Part of a small language model's weights.
Size: MLP 1024 SwiGLU, vocabulary 4096.
Architecture: rotary positions, normalized queries and keys.
Training: 210M tokens, 6418 steps.
Each number is 500 + 50 x the weight over its row's rms, rounded and kept within 0 to 999. Layers, rows and columns count from 0. Numbers have three digits each. The size before them is the row's rms in percent of the matrix's.

# o: layer 4 attention output (transposed), 256x256, rms 0.037, rows 138-159,170-191, columns 0-127
# v: layer 4 attention value, 128x256, rms 0.0298, rows 75-95, columns 0-127
# q: layer 4 attention query, 256x256, rms 0.0297, rows 192-205,224-236, columns 0-127
# k: layer 4 attention key, 128x256, rms 0.0296, rows 96-108, columns 0-127
o138 097:514418549464574485563537410534406430474565501539387481514446524551401606565435486451558415442545488468454533473499525564588502516519521536524462393454507570549531515534512580455502499456471583574570508486553456494476530571506483437480432525552525505421533457497515451481490463444481431516512500499504576481517489450517451533453487539512506480395400491487481415443524563503477455456459
o170 098:498603464475437519489476514506552480491535512475470624466460528508522470484489479493462590589557531524495508452529489453407537533477461454618551500544482492514580514511509556543521491467488501481472531458567469431590541491499569491520459486417493627540504549555458488439446467479512559475513461471543510495622516524509500508444568512497426496513498557498493547518456506538491425466422
v75 090:502460492449487530587445493488468612549589355511434478607607403424560455552444452507501534550450504527539540541466573460544544503520464536545573495483519471444521499525442460438494432586520459542590484554434501454527527527503595441532477532430486459498499500507443459586538538478508506461497514488497503444477536522571447361417424416577485503450448593460613462442491520441510483579567
o139 095:561569530451554455502496501567548492474494516501578452521515523478474508509499353504502457472519562468518475437504490453541479520468453528595447545456555434578479443582528653401520553563548581474423442439347474457559526534528488452507474643453383448493537493616454604487516525528533427514555492492614498541473413502499436481503533489499543536435516494473464458535493484438529481483515
o171 089:487549512556527510501543513535401532587481471505570404453449563567429405504508464405481506391539460560543533558534452493527536436424506378478472608483483582502574469483468557488502510501610511490426525530466546427465495454452482604555536536533326452507505596518543490537498556428437438405508506569493494493538465541532538503554538422458548521451466453545472518506456450525461515516513
v76 092:473563595497539495539522367504553455506519531619399565460442455455497499435461534494393521539541483474526494521470595573487500472496486554357377483601501477545602529494482426491507481508500516431470394511404527438394527450484559441502498489542507539501502472470478525502524498500425549582512441526405594443530530469465418416430503507445482518471497493508550520545525521601498514556513
o140 096:606472412470534525539537605465447524514501494457507461558494447454470428510556507493418549496552561543471502554452552458545469515560474495481490513516464527447473534540560586431532474505511487537474481459555419451475591468533532513480505519593540511559518604466433516526547555557592471548421421517438474473503475483477527498506488531444502495482477517522519447379455500527570468479553
o172 085:509459428525520509498544521504465426428544556393584519568555538511454441553482396524492495482479534569547498427557483436488523563538438423499455593455493524520500585435502549482509556488531504572529505484471464483473509523521487455522488407486466459512589508539522556502555483484420524548507518465474449583526416417486413546555477526459579485549578550419524455544436454475457496522460
v77 093:456555488448516560399586501548454467431526582441393542360506596566440547488508504520516430474464498474513560522617541439494375448515461412505548543495517474551548458523355478454458502489478433604460554433570437429502401495516483494534604435525419510538558478440493563539515498572486462485390518576517585509532487533492487533410456533388539420511450569571421500436545389525501560518472
o141 092:549460539512427515615525587404520494502488463506410524470549496595453591474487516554478456482480517508556511481614429535494521474503452455559457582569488554570454443496401433578508465473501599519468436478577553481473560603480562540538476540445656544432477590520517468483401523451493419397441444550414476467529499525575463579468540370501510523484433534565487494402491602533550543471504
o173 095:496549469483558456487509516573556437518525556572509531537570486489478399502518450476377517513480457536546509427467521512555573380491452490490442577522496484405453425479492492360474505532462526549535519476435495618505541379491477422511481480504543443441604538474533570573620473507519555607499470454471491508563589530434510467407527581457472487495450453550501468508448499600526540512556
v78 092:421582573502509586445506442518617564540477493500536497586551516530518422579552484483493512516388559530553416543572458522521623508374529574503577542503488549507502480462490494578470478617549439433570480547502444492503448509467375533548538531588391483572524572513455432594454585489512473389528496434594497455507558509462510545541450499533535515464531450539519503400487428520499533568423
o142 092:492498553509462525533471486544567446464499568537446433504475548454399460582552454546546519566560489553510419394518462493443567540487440508517558514457473527528564547476559515545475520506476457475486529485463565544441546501475451469497542534373566534511592468581490446529486476487511504427548508539442502492537404539468449472452490518460552564459598465491473559490431396549474528437569
o174 098:585409477430449527485417531501403534487411467520456478518560533557532508515574436516495478487463449571438574555462492553485436466467535558516537480535538472541573590516538595487533491552505428487527546472516417492551527430517465415545459561453403417461539443464561536514542414563508545550484458481503385541536525604528574515500536348527544522379528430396469518512538524499504470436440
v79 103:518471506575614413537532547507492596524453531595515524528528457527450482513419515498565528474575491378487468478447514477524530505482499510532432588432468489544491454442434442543473596546482605503468576500482416479469471513569492571452402511512434579447410514485376517550430528495627532496549541474532515517533479537479469542534559464446499461552507550462522553444540519562547481537422
o143 098:509469532574518506442603523449434509455541630508609487493486442504419525595532487516531556514594497555433486449555461533571498592441476460505560569477508529461483550395471486362441495479454523533509559551511496481522457449505540488521514534560527547514554460520477413610524490410501503575483563476537487603412480456513479518453487655417427506585479473538509588549458470472477542440474
o175 100:479524553474428501499490543431530493551513427472457556391505542554495535457568468505521479531516494533567544487527507563406446540569497617520603596458615631435543450468492446515526459517548437496449524424492484430440564480496522557497608549553528527475485521531474499537388393512498521527504508494533413424509539513537570530405392516469463520567528521587469576535502611522429565558450
v80 091:475507526575496568504510505435482511516437406509541434489402519585610560476506547583480482456540510494445515509496599523474486506405455554568420552538539556533433538464425530434482521539527458492475574506471505500562428517481469539517579514494465533436493530520585540599526465458449470525589533484536573493477518471540450424514619536476524491512473515573525513526453438490512446517462
o144 091:582478581485539514526486609520529500473488481440543469490638499531612587471504478484547559451469512410439494458548516486464572423493483611509541512509564545585483454418467501512488490573542483500542519510451486582556497488439582441546564488462554414522439462491531502481500439459542490499482583481490557487524554486517511489496565546472544492457514519461409484487544528363451515479600
o176 098:473560514442554411566551489451408504519499569452461530408576542539533531515497463503452557540509528510532454556582545469465452560487472467520551450423525538447479512501518508425487540549527515337502457566414466535588609485481442637515543556492498524611479458490457443486595428553558486476399521532431499448583521489437481454517580483521510473567536575479613521478508556512494464459486
v81 096:480555559483393449470499514436431512498456521563416507526547553552563505497489516530465587494529532467525455538612539511445508455444546387590502463514436405500472532537524515520520475495475443459535525454583437534537484469541542497489461461496445544476491466502437547559565575512431526506559511445487528450591580461455492546461486543470472488523548552464512521371535457440583465556511
o145 091:416575566536456538484508536391470464586498461549512485558502514570464535512508485533525374497468533539504506447583437515451488539474534462600494556551501537448500534428521438411456503467403443504510530543579394516484520543497447613563502434558530532510561482546461483611488497495443562523514545542476536505505515431467575501484495507564420512612480505523540480427526497470531513508437
o177 093:573477519528433571569543556390523453512612571483515482537573541577522528452508524565528516509410464383459499492496469547458496473472416470439471539466458532533485487514486536461496400482505503477490540474508522552577482466417456420567486465510583520499567373472488475486585486501531523528424508632456511504524450514512554536505534581510482439550511521489410544563462436542661589445447
v82 099:486440589507474585464542495523581581462547437542552508519462531437431540504449461487465571501470552494436461622506510532552516508476471556547411422466477517489530581563589509447522469522468496441534550518538511476480568439557515542523451429476488481437497411446505570598521547485488513543503490480524416483469521520508517479478553554489450589467490500506551535596521484520580481547492
o146 097:488498423438473572395551535416519497480564408515479513580458469546395430489541455539531442461438472534426543469546491535562495547554431511500475484582527547486547513509572410520560535552496501509556488575499398477501486480536430548487554540413568439540540472536508555555417420478446425453459558498522542472457393548589512506566472514624482461358511474459467472474423532485602502482497
o178 096:497493419393531522480489558486543497526487513351465534587435483487529475563490526457525509486427468523500540502492517479405595465517398495522534459494535455471423506515582555523513490505522435495407531490443523433420550537488559439487446446446535543435600441496496425416446554451512538516588531477514437492595413596442487518429482515398476546555475505561481399511516555513484474461525
v83 092:521440492457550501561504521455551539496560542529506438539462584437583459531567488444501504583545507402443570587486524518457531492486506560507516501463542487523521539620499457515569491521366484413569424455472486519455498506479498475583490583403528473519557527521511627489534544483480538541631520514537487472605487490576554588450491439583558517419511524590493412508511484537503501496560
o147 104:507444529472509468506458523520502440519441508460557523479566479503446510531502481517570502381432556444513423515523517540468497516560564414557543489436509384502489512469540405431471443523622516595436505501478494532578549501495449536525544481574472498525399523506518463425459532570562383498537584575612598597473525509508501421514495458590471461485554480407536345468501563564490471507403
o179 088:467575471443390551476527518511537496457594458495502491474475522599524522524516510503457492639526500492413442485557461443393523582494501394540613413491556563475517474539470505521474493609511458551512451465567526450513555440587506563438562503468545497518448521486556536509403556487545500578449407470465489468491506524501531542519413503423459480483462484504577554439535491572525425499459
v84 095:491520548515526480535494573497566470428574564516484552525514420566482531504518440462497558480499526551486482492508511542474458468550502464531525466446481530499495529451625452527470530501518407475569503512507465486504475601513456475573565540524511508602436473486505518484500558499558574563500568470458497469546513450503538512360521522517427531523511523515536483687432476481492555549506
o148 094:498425526554490447525438431450517500491550510484476510585434428464488658404545463436501521557495513495451535506474454556508519495488520456462549506523468469526498404443378478479541457411486469479490478381460531526535590514470577493538509556452565537481488628432495502495506557602590485498444466556500513400548511502505444556545475453536468419478442539501509425482450471507561457414435
o180 097:563600577494476521500459558540520476464473495402570406550435515445527512500523457488629446588561453359439505550461527471462530521545503439361476389594482532463432496491468445462415471455540442532575477502506441549530496515516508549534495449467534512587421504510488485475470466507446509497495523467502511393415481445555571503530526548523423503500525492467503541474592579477578467533536
v85 095:475447564551511456488486531542463538430532463507662469502563492572560468635496475447465527453466437490491537505423432543527574531551473388506500478530469605456574381465578502433356453563455515465411529415426488433472425607455505509471438495543520495480524508495647435476544474520480530530410457635521473499514426442466545448532505568511592542523504452453431418464544494540528493488559
o149 096:548504402484385432519547447469403517537510486568532452412522572488542487448544469473489466536548416543533524498445434511473453402451540560503488378522443493517548479485504525483503466459408500505514483510487503456580468553494553431566528537547485521454514476520564569446540429556552464459514457433407462470471505432489451391504496583492553499430473513469482420481422489450493441466457
o181 092:569544466562460530516553500583529511446576539502633524510554461487412514509482425449468586464535532400660492451498492451500517437383529541427486472578493457480456485437524520528487558441554456530517407458498525481529473496496548423415518530460481544505467450564545490456498502497437431445473484552457517503463547506487481430486547481496542521509444512459595492428434508502420559530453
v86 097:540518544556467427464464573402520519533488543507473391528586505454510602465506457501526441494512596494546510478487465535470584400464488435510390483506555580602577518469416457554489512468528497511575529560459511565499466429592452457530500527468558534495535483504476516560483541445513477414467486541462615415455544466470447560512498543585476565529529526398518477470428520470489492450490
o150 095:484526434506446383436462453494490496575471544530427623535473491437424427439532550451535541450525494620452462502497525444453415482502610526539469416489580566532474593560455512494581450434554627442562565492457511554409471529432547491552570460446465540573530579419469416487501529470462501443464480478472536449540513551462508453472512505581440430480501580456513465478526562538593484498453
o182 095:540518505472520537526474416501510541508537467547418429478499608519505478457479405573553553496357484498497509515536507509563476445457370442460527506514451506476535441466493502441523504578545522403499464509449555532478548513490487466448531509607468528513525546503457457539534502552540471538407530430511435524533573461438519535546543538448457568498545494590489555472493519545504605547520
v87 097:547484549541496458433480469391519488482472528431458617480533419474442381510545580519547458494428537551531515544527405446539522472519420550516406551552450490501591525522502449539498543519418475519542528553512514500451460529486460473524512444469578447519496368484529541381456526490433467444471566522487438537506389510530583442522478447544530469617474488501530509575471466473534567554506
o151 096:571493413501450509549459483460633646494475614577443517460519497566534498554526410545377532519447423485450515456464421478541518502440530487489457427485436514417495539510477537528572505550512533488518559447472539458461563522564511537458538387441509550520471483537566544498592482508421545589572506508474512513521525529550467535545469510461499631476429428437511419437514549465504406453423
o183 095:521466456463412593480517479562521463491505484471407521481470543437590475547453516587426463489583458510445632503451494450566535477443486412552549529528578438578490497512645498453596560516540571487544414495553496516499434454384415465486569532540558494454525432450440557565498458532493375519545469485499542513498515456533440508493490488575606514515516526515421489555454576524492506471513
v88 103:559433419589462571509502475549516595487436403547526514471388501479452537477482505501477506509505544478507459527532398479547515557568518503527550477507475486465516475336424498521436400496571548498496543565502544569440547429451520553424444519410541500485481538607468588633482547497578506577518495472463505481675500503487553416502516505463557511463446543501508601487486430422547513525588
o152 101:471424538474602502520424480493539501454575536494493517493471440481482543537602540479550449456477514478475493533511481511462511476475455509587589560557457480472498414344577489482623509518547508532495548460490557476507514457464536445511482492528586469525519486510504424486568568495504475492512517449498461519473567428487469544421414619480411480523525449502475590612587436437505467556505
o184 098:526475530442535442513532476490543528528537558426550488403453458512464475569482559485465599413454517502530566494534357444545514416471487513421456413536442490511505515433513612539542489476354480472581526532482492474456513485507537532532479367451522516417521507398484435472433579531443473537523474499584455504510483524526466529525475464497583494443483435556386456518458468556476580553502
v89 095:507433527455505516492492462431410512456503467561410468524483469635520447504501485460466493501499443504515505434494487473511516571477555532462511412456572593534491521511497425383462456481490523438528488478580532466537468496480556487426519487519503470549556562488557556445571462544522607525515573449525511495508462496443530468445538444507544448475511484533487501488553485506636507509481
o153 100:474572480491526512518512513550541513491507528502522457492543407457605537458383507527480447443592535517470529464431476520554407455432439416518569604529473409452581570450489521472522527425591576580425483469475488507565544428448482480515539538572579528423551476514488529469438514462458469439469474440578493517501538502590579458430569565557540528422513562458489471472432547529390565474615
o185 088:563492534494436462523553533521504563462492473406490528537457404430472495475482449476507459559428461494454444517557507588544490479529506415539491561526538535546382439495620488470522467449455440493478570458477446493563494531445446443491544446410500454513556504507502441456552477499556506555457471503457462514523478516393547534521494530467621510536541448390458599513543473485558474455536
v90 091:558516469462524520550564479365492505525447488395447448444599440524467409491522477520490517526431540603461463516479551512493493468465472483515494396555501560546453657463495419471494525392535472429548565460486418382576565554555433491482430471560513440517519406612509566462468591486569555494419513459463517496458551471427578502534428527499525431560582568460525568476515452406506583583502
o154 096:569479480483534489477485476513595454557446505425488562427548454475422550494441473541505563535498405517486523422450466545546424473476420536554459475520501438519534484575504526554442515590480574466543517430543585474551602508471599513517456551501444629449418437487434484488547494461432533548454507553559454448482541444529495538457521488534496441453414461540507524523479417502524599394469
o186 092:487469573562572464522482467580488422564504404539465578524506488487560549477460563498569581492385557531548593527518499494552542444571431443490497434544526463562473463551485485411471462490477599501439471454524486525534541438611528452493484510490678436466597481552491440391526548473605466528449536499483473452535523533532450502515558569503454558464487437510458441535524481603455491458540
v91 097:529523517495550520409474543548406402471464520464429551612469563430573487592463476446522529423484489565470559464464546436434475510495584499501489518480483470573523511394571488442486530505467574439561553470500473508439570465487485540450559509444439483482474445588516476507460494530424422462459453593597468487642384494546467422561430547510500510509529436537409488543490485490557484415532
o155 096:519483576464544554436492464507457553518524426509492489528573591468383442513534423483366484519435462466457531609455495553526546502585512529495360521395519547509473517444500454454548538520468440542447530500556480526414483502507555477420501496619415483444472623536520488563443513526497502582524529490453399602461504504548518485430519453530507479525476527534513554461553456570474523523529
o187 099:466469467616468526560476487506403547503535549510514478474443487502452475453541541455477527621477547474530466482506546471495508506608540528403472448588532553627516454589487595428546551470447438421488527490412531435506525463543519388527474481556549564539517542382522513411509444516547570533520518452495504540435513487461577478467508499599557420573548577447520574514550495426530551580450
v92 098:486402522542540538481470515533498475557523494471553446483543567507484524428425526522485439431479473561555471513475512527547608499501575520509491522474531419491395535479504545444567481477542367523554382473442487611367553463620472513481465568468430437476540438504538481603543458505446623591527509496432458538501516571522459439509441460460443481523533463569465562536573454534482432502537
o156 096:530465527471419475438553535514529446492565480519542394522522606451583544524464468433461536508451547532503565464457549510532418589461508467405512595577490443543446526467558482456501513452480496595480461508540409509391550406480519509428435521516603429544492478451397558547424444533574473526466437530508427602498390526484545501510514550521558437486597431466450530583464505452509488517539
o188 088:516411588555467532515507405483458453482520484482476478551458506464577585560560577430525548423486510397467510470404580524521482655462559537503485502547425512558499475475521474422526541603512491350446458485492538475565415531495512472492546492462563393542489472485555409527549458563524506417499495547508459399517533535509473488607537441559492522455568491574457515582465514556433470566511
v93 087:471528461533379511587497468497409452544493566502575483520514512543497534565449541476511563463429624492503527542498529418444489492556559585438530495496457488564482481468551493388478454505523454466462473468581453523512568518523589514458455455462543603465467493464471558434501565593562533495408461443566364504552589440493474446444549513418511362543522480431480476396362435449489439524493
o157 093:508552478550492439466538431467437496513506365429547592552498521506464523415458519512557463399498479536493598516465404492455565480476427497533523529411461502450530465521458473490414541444527545556596509544441566492518504533463511544514373462416544502434581518570405586511457464606421506495487414458422442524505537493547566518481397552472511479479494497539576501517408423511611517498485
o189 090:517457535532546576462459477508478484434452502558481500554520465508469425460566461460490451567538513445411468473498530428540476541534407455503563495440511382500462550479495559525520470451513534415574519496546535496553457407486404449491470450491579518486460505409480503540426538595565518594446545485521559454534456567546453600555378546499451474550428535524498621460579554541538478438468
v94 095:406482440514463422557500589464455424581506472474444492496516558567499513431486493502391523436512433548427559438558461481473447502528525460572501539534485466481519565474549479500479498535510480548484558474539536494573586513527531479524571473527541482584509633446558497507498581548552531446488430364477524464555568507538577592541522486456515518508492470503552484428463506478435494515630
o158 098:493459586460559478411442524570533401544509500484522520449517537527573517477477498501472480622580514542420492509418464457522398378612531449555537651435478505450494463441478500516571447539501478534515507412561554478568462566491456497562551489422493492546448532525480544548552594463498481455521451461491504497530520505564486451423508464475483426466555495505452460538623475482554577548468
o190 094:489492441438476541522472556482547433548512449502579447530551492535495513484535471502543445545466483442447542515503499507441436548499525517470491461477534469470405519346447481512502474448479511592497428512515494584593476515532522460539459500536562519522393502430559464524452497467392588469441453493565457426629430575513477403435534484530523519546546449524447531576496432476517472494549
v95 090:534418461471501430529561474427483427474546529530487508521603399455419556509436514436474472536474499534558491527443575491534454463522483550483506490578465576457522428494503485493506573422473494528513560494458450488501470456500500562465512361548449547508511460432475478513550533463513525382496446409515547555560528467515530569472531460548457550438432422519546442511542500528568455612517
o159 089:538408429561607547435545512562460573508419514362493427569485497512536508472514537494473511493489441511511475500441402531508496542529473514499473570555506415598418573566575529410423412508531563573491439523510538485455518549520431400557569554502423528543537506483519532458561447554494454569500490515489486398461518434522403523487436533439533457474571450481496498532449530549461501488385
o191 094:499483490485517488461471482486468499592519484529541475455489533439483482487508462459500537514410462498403459467615451490409420521518526509505433518446501501515441439597473413487443518413423385505548600515539457465511521583465485520474595451541579468481492583441488533498496426543445495658558488490561503443556489444496514477538609477437514413514504470546536525444441561540545517400457
q192 086:456450525442466483593425446524465468516557578528521535585566493542563415522483524536429585577527408488524501517525430485417582528494404531417522438438504517490476455545501456388533442456512520448532561562506444600487445521484518464518509455537452542440451524584440481469462359455581441503474601500462446606491456477408489621516506498445482549389564561466563473496521464473586542514497
q224 094:467387516497520580486498479503547526457558535509610505530463562523512459557475473450527466415431409553505497523525552473479560570551526542569566532439464512495454505534550488446505512549453548623563499548611477377422534556515518485415526489493426538552509496443518560489555537376493560492428504488513532443470522560486515524549554514582495462501439544555497468508545602495552540400417
k96 097:472521477520450543460505549542412482399453542562551520622501535435540535526560600399556549431534534445378589473467556547492464524445532518399543525517545517460507562492504496567490524492503490523431492472452406518570518512600477537501492487575581481593536486482485494497555384590507512499478576482571535497528479464469502422457476580547452546524524534506548483563625437456526444470415
q193 078:461449455502474521624506554487508485495483443479573510452510519585454441475459402485525597505482444460509350538519574455516535469440548479446504461488515437496533432562510510477534449456468452567562509497525531387520550575483511574450458426483417520583529474496491413552518516471492533468496458521470496459524499382520370422467476529498477501546476533478432527561566492464511450483505
q225 103:565458513377509569603463470477494540495485465544547548487452545429570425537461546529497511443406523511499452593431461511484449468475518434511486570450470472467515511534520487480533502473467355385491402512462505572392594508477572454467522459452436601471544451493556480485537519515488478481518397458448473594421469534451438464474556618443506517518449449516455519489491544575507554468500
k97 094:500565524449484530407433467526503510569496511491441480445515539509452579438543533562514491496500566545503546517480509580475544464493576424518466410427519631545610488496545545502441464571478492490513570584453535547509527519430427446530494463457581493507467487497512427463416493485495489526574528553428499430522534484471536506476512501550444498432637549414440421540456466442474466500514
q194 084:578425434538480556519459547544604438414439515543560478550460491489533446450481493531511478569433567473502438483528532509430422415533588530472537616539501435424550559471577505452489512433498510515606537474482532512494516585466542592522468472472455510489432491533493431562416514485548504572472488542524463533500481533542462466509559521553559511554446510539635477572476472520530459522441
q226 109:561514471513618591474508545379465487451452499537492548499543554509603396557480483481558419443426447512424478470529539553526478530501452548466483523512463527531457468467534552508479426541443505485538453545510536568493536496464560440407465539474473520550575482512410516452484432492527450581481511507443504576489532471451448440556529443488447482454476441538518453578539535533493498548468
k98 091:551394424479462445453462530510574559522372455497476444379421482453494541410472487422468531509580482477471525528526451469422459529485523538469530549508487479398487446554541458554467588494547435497519550466469513488482464506508534484526499506483532581497464461508533591501486515574497451444464443441533537461553427497495383488549517470536459542470556521437287613500515539467482627513405
q195 163:509603482515577463550450468485506528460531526486502464446470496561521436502461484655444559526474455508510383477553459495484565493499430516534510429504516492517494506534519494518519483533509507492558539427509457478457461573499502472583487455460494486407432491573516545532447519457443508496461475560372477581479427502567466540558560451463496442456468593448531396447440549483475414602588
q227 208:443546413454569478521469474431523554473485565478445511428376484558467404462484424577514565433486502572526476452461528465453550470508553515439482459433514524501516465508508611526524412523550489530593466466508523457463468501475417458485470472543499564496478529528532488502546551475538544566454443438524493578460481493570500502495466400559519383471518540549497482443439477544518502526492
k99 097:427545513431545496499509580405450492519528470511541477523595523509401480430527553456425547498512528491453558495498589461450484444466515504493512515537462567466488474501433478436542536475539585575487500447428484595513513586466530426519533531556517487458407523484464493490513438368422520360488484416608517525507597510514524548520519557497585525456487482429568541507494509495471488594461
q196 087:451565550463513551531574474537564511475475434529511529532470529537460507501559522458478466557496478497559552414600488580510486521585440547456443469455424588552501509568523447557464382516525494472448537473446546360450548483503533508548475525447614496473435472497494510490501532531513495597422497456410522507539528478469512580468468464452527427495570489363519544497523518456544526512485
q228 127:457531486503469469426532622470509484444459477500504498503590479575496529520554436479474476585506558448487491515481476585472535512417459483497528524429586490560518535491484424508482433533525418417554394471500524494611516477456477487606519523523454533437494535414506514610472525576390543578514550433598388399384520484569510484462378448478537522472436589519524539565553595502486537476527
k100 093:472486535539468537421485362472483523511502553435546469555519430471465421510529446404504402476407509524447587496517474502569530564465533434513567604618488482489502514431606474507574496458515549579484449499531502536429520486575541566488514458545490489557545487550458492482497484497537461416506531487436494657501458482430428464412458509518547543407475515479478442461484491544607562447470
q197 067:398591398508461475537509532513441519503435481554582563529548497466492489569507425505462462498473508497443506533425481496493500407456581439452580492428518462486486534508425498460462490526476483456554500603457526581579517524524469424438621488531486488606491479461612464618572506547504555535528544482473432420469560545492529422446456571643574494446543536454446447466455473486471486528489
q229 081:558500531540470423482549418539567477502409452582520500509549502466461454419478506584557556512548447496436460535416403469545476437464506541496556455404493495463403427536429476551508472449453389486492481471515488549487643545511483460551502578534472485463542526463506513581448465432503504511525489502476435553560488562502528533568450581503495555623427539498513483494556472498486471425552
k101 091:480603456534560471508476519576369610446455526462558566479495476568530557463540514542509497499504397493528503535466565461562531453524489506596548564534488473527486524528498475472572395542534479450502501559524463539495462498596409446549530513535512460449413548552501589492465481433515465476441482568621459504543485537479538421552527537579576485542494630476541531388446522582506448532507
q198 093:390457473425467507515509491506448529461458471513479532444448540518567492549431458407482569560562456491484516434501404398490443358472513548546542495517506604531542530543469479516363571563495457531506436536522522478450495468465463552430540567497407487435463524508420489477503553481468596489609402454505498462496454429491516499542562452535455520427516513425540522457447601478558556476546
q230 094:495497521544508512545492546395515395464521502476522449546533464480564624453472436511509460475458515578472510413509585442426565544495502480506474454502389524487526591463572602561395552500375518491546459557540484481488510487500425500403367509470506473440437501532527385475451436574453493535541483522392467566473451399579490445489486506440505566517472487552528510404499507535494504562477
k102 087:499610544492458484435548391550505547510459432442539460432463472471491536552560533399546489501426446445416473535462426543569424510527507389483481489495460408471412482442545527549494498475492502543458565529536598547511464509484531499504530561499427548465529528473470536397507510520514415599508552516583549459508533436435582561556542478547469392520512407532514471458457503496473617422543
q199 087:513526433447513539547417504481507457425447471534604591534499425482535502476420455521600479445471503507543463515453492485475533458556517518422618587492580488556446497466514399539441423522382434455485632489547531473487449430502494483462580509527482541466481486534411478522410492487552561498543457485501488482514572523488535434541406535641495493500529502514495505518458532423556438470511
q231 096:494566486442489488486500466443506499461548570455494514464487514474443525513419549560503514513530470521512417427519557494438409480530396509449482524481626513444552543442463538503461500553494592451570466529558412474520441514529585456441560507455539504512376505470482461458518514551522575523411519452477477578467476440417439455555504519543495456464550552504499560590485497538367531511633
k103 083:520476434492466461545465534503474364547514501506479530471610455486557448499491461572463431467415549535501531520488518481554402439483487544386500414522460475452403521454416485524528405572571519553579452476440586562561515484505438521554530505536453495519430465468528534538520487427477510468439510550514416514499482589598506549554459539512563555539489529478547485558367531555452509491615
q200 090:528583396440566492522476412481485526512459466482571540560547496522492524529444487450548542519489396506522499483517486557476435523538416473429567457402531540492491435558426499587471428556496429477428485552475477443512558488489485531477510477498474545405422439532438470446482521534504576560495546465543448533550423529596611470533522543475491524493440589450541514479479556530448534548573
q232 090:556519504568577536537511445428641532450574495571553454469606454483447532431422506514579524459571522464477496497485507521481479543483442530517506520451520556531521530424497528614411511612497441543515577461559511505599439473553534442469458366441499478372564552530483463465467509482548462501500486494484451567426465537589489394486559570541601507500508474433537437426433480547437556489507
k104 098:474632415522490487510545459362480525427449419466565470477452425484525561455498509661562448561446471501578526495442530490497534404483446408558495503479508503415496518500545418524529516563384432464556449470465510446457502538349440500531514495546503529476481497489501509515457482444496530403495507543490494481594537520583538554504464529533456500557479538522601534434475450489525532528598
q201 114:558436576516385467512559537499465472476476527487414527475467484461529547468466545487448402452501543459434545485486580488544448625421478434515430454498521474526521466551492556469534476453519448547476434604415506539443557533545529473553538477446524530539502519515562519502520396414484453511517395519502505550433515514489575581530483424533529557510501539510543561564480605494507432526442
q233 098:463501431449414490551500411424553419568542602512483524537548433393618498532493491423478444495447491476514516482421539480560597515491406505479558424555468479543509470549542540492520472479553623489524506544373507520522503475525566478523457437508465444520515491508442435464521627565615557475503476511507534426493524532532434578433498520464492548532485468518438533474484516476400485399509
k105 121:534472530571512450489535427549431494457582544424425543469423616509542468431558427529529463595501373438492547566602546487543483581518519441501508508519537477565541559536474555439471513483544602614552497502572486480561464560485454493550511530459630545510512485531486560467540504494536498542457566512507482569546639529542521437541475548515441466526464478416497565582466546552549357487338
q202 108:589413337449474619491616527490438502560473425523518469474538535462451436498504580466629492561486461516440528471508486635563457598395495457450482478474455502493485542459478453510445432454439393494519538511462506567462561492560503557485550556449473449530478500459510438494465476504516492560524529410418445536444492492526531476568485561434534429493560521557577480535551542481521600382475
q234 092:465515536603538507656485625568447496582628488503463522401372445570501539478471513550475452488523552522543519487580484546561475496485490498471445494506525494555440448524542470452478557446469557468541512602414503610457570527595514536491510496540536568524451484554476471546499548638504505471512528569502494507528474515496368480473426490512494494537473570460558455495460540481476511437461
k106 149:514611534560450499484497506458512485440549514580529562552509441453511436482551525522497494412519493555469592467480552511447491430453442474518503541514470470550517498405486529468498472410589547602501531500591528498576491485470549483486500444455448434513503404477459515453501557627494449436481453507575461534573494423497450510549482462575470522521426460407383487488473541446507555491460
q203 102:544434482550492539453511497571520528467401495448529522551466426538499549414557555509535357535444565496574511509511637585454543564485492425511519441407455465452539504440481483511595518525432532477504492541416548540561439451403442527476494519540469501548557555497548587527573617456489485481581516505518639448534424495426451532564462512568480543595434535443451570488445542476439581481532
q235 092:458539464459540564595505345545579533573472440512486544477467431490420538567615447515471545551486613493584504503461528496355510535450547598498522517532561458556474456465506530428501424423470515525479434527459469510599575520472533547570410504469499432539515466537571439584505487437540574596512513557492528512471520478436489526477499430511511552495511413510527498460507499526462498595479
k107 128:511515499466409413505476520519501489500562536484552473531479484609543459550609443523595493489443402453571445582524493526539558476523554493573594482464497574477488556498482473521548502539475528443478485520535554456446531603474453438509498587561574535446465403448453479510554466467497509564551436416444463464477437478441442461487459632377569475401526445622459500561502504576478499511410
q204 108:517538488523589572405426494438516519556543557521542501450482444540504571569439492487509508534437452532489481569489429467472532477570530558505399414550554410513477503484538498520545513484593486407510486428449454425482470429521443482503498426490438480502592562459556466518446586428491492544494494506547467505481487504534522557516536432534411475492524442585568444469480555471536356476555
q236 096:492554498426471575573522541387408459543540527490484506451493472457466453445536501535448560512432509541472547521467398477560416465413476483538431479447520549499555451533440546380378482426553416448546499500479370491466545487443469523512436461519507544473580498467497477549497594537528499514557500499579528471551494493534378547551529474490480477418483449513538545436386463565518434443487
k108 116:540519596479556527491487538534478460520525573430457537507459559493491569570495481579498416410469495666571501502462518488495491580482570512642501515503498444538553482556544522453469451475529411487573451437485530507397443472452514423523528421497533466443471412504636541496552569488536485421528484527416437478560425537562519447577444523461460550561585482448470520424449479408474524482493
q205 101:544501466429457508561467548467456479591453483520455485510500532548584458502507493458518476533468495519481537482488537524569494478424531552514545524452477547469518509553494559524505527593460405479500554601498503488515616516586540531496487566477574576511465488528454494447497434511564513595492526453585570537545515512431477385431500614482473412549531414544476527578414455499512543431430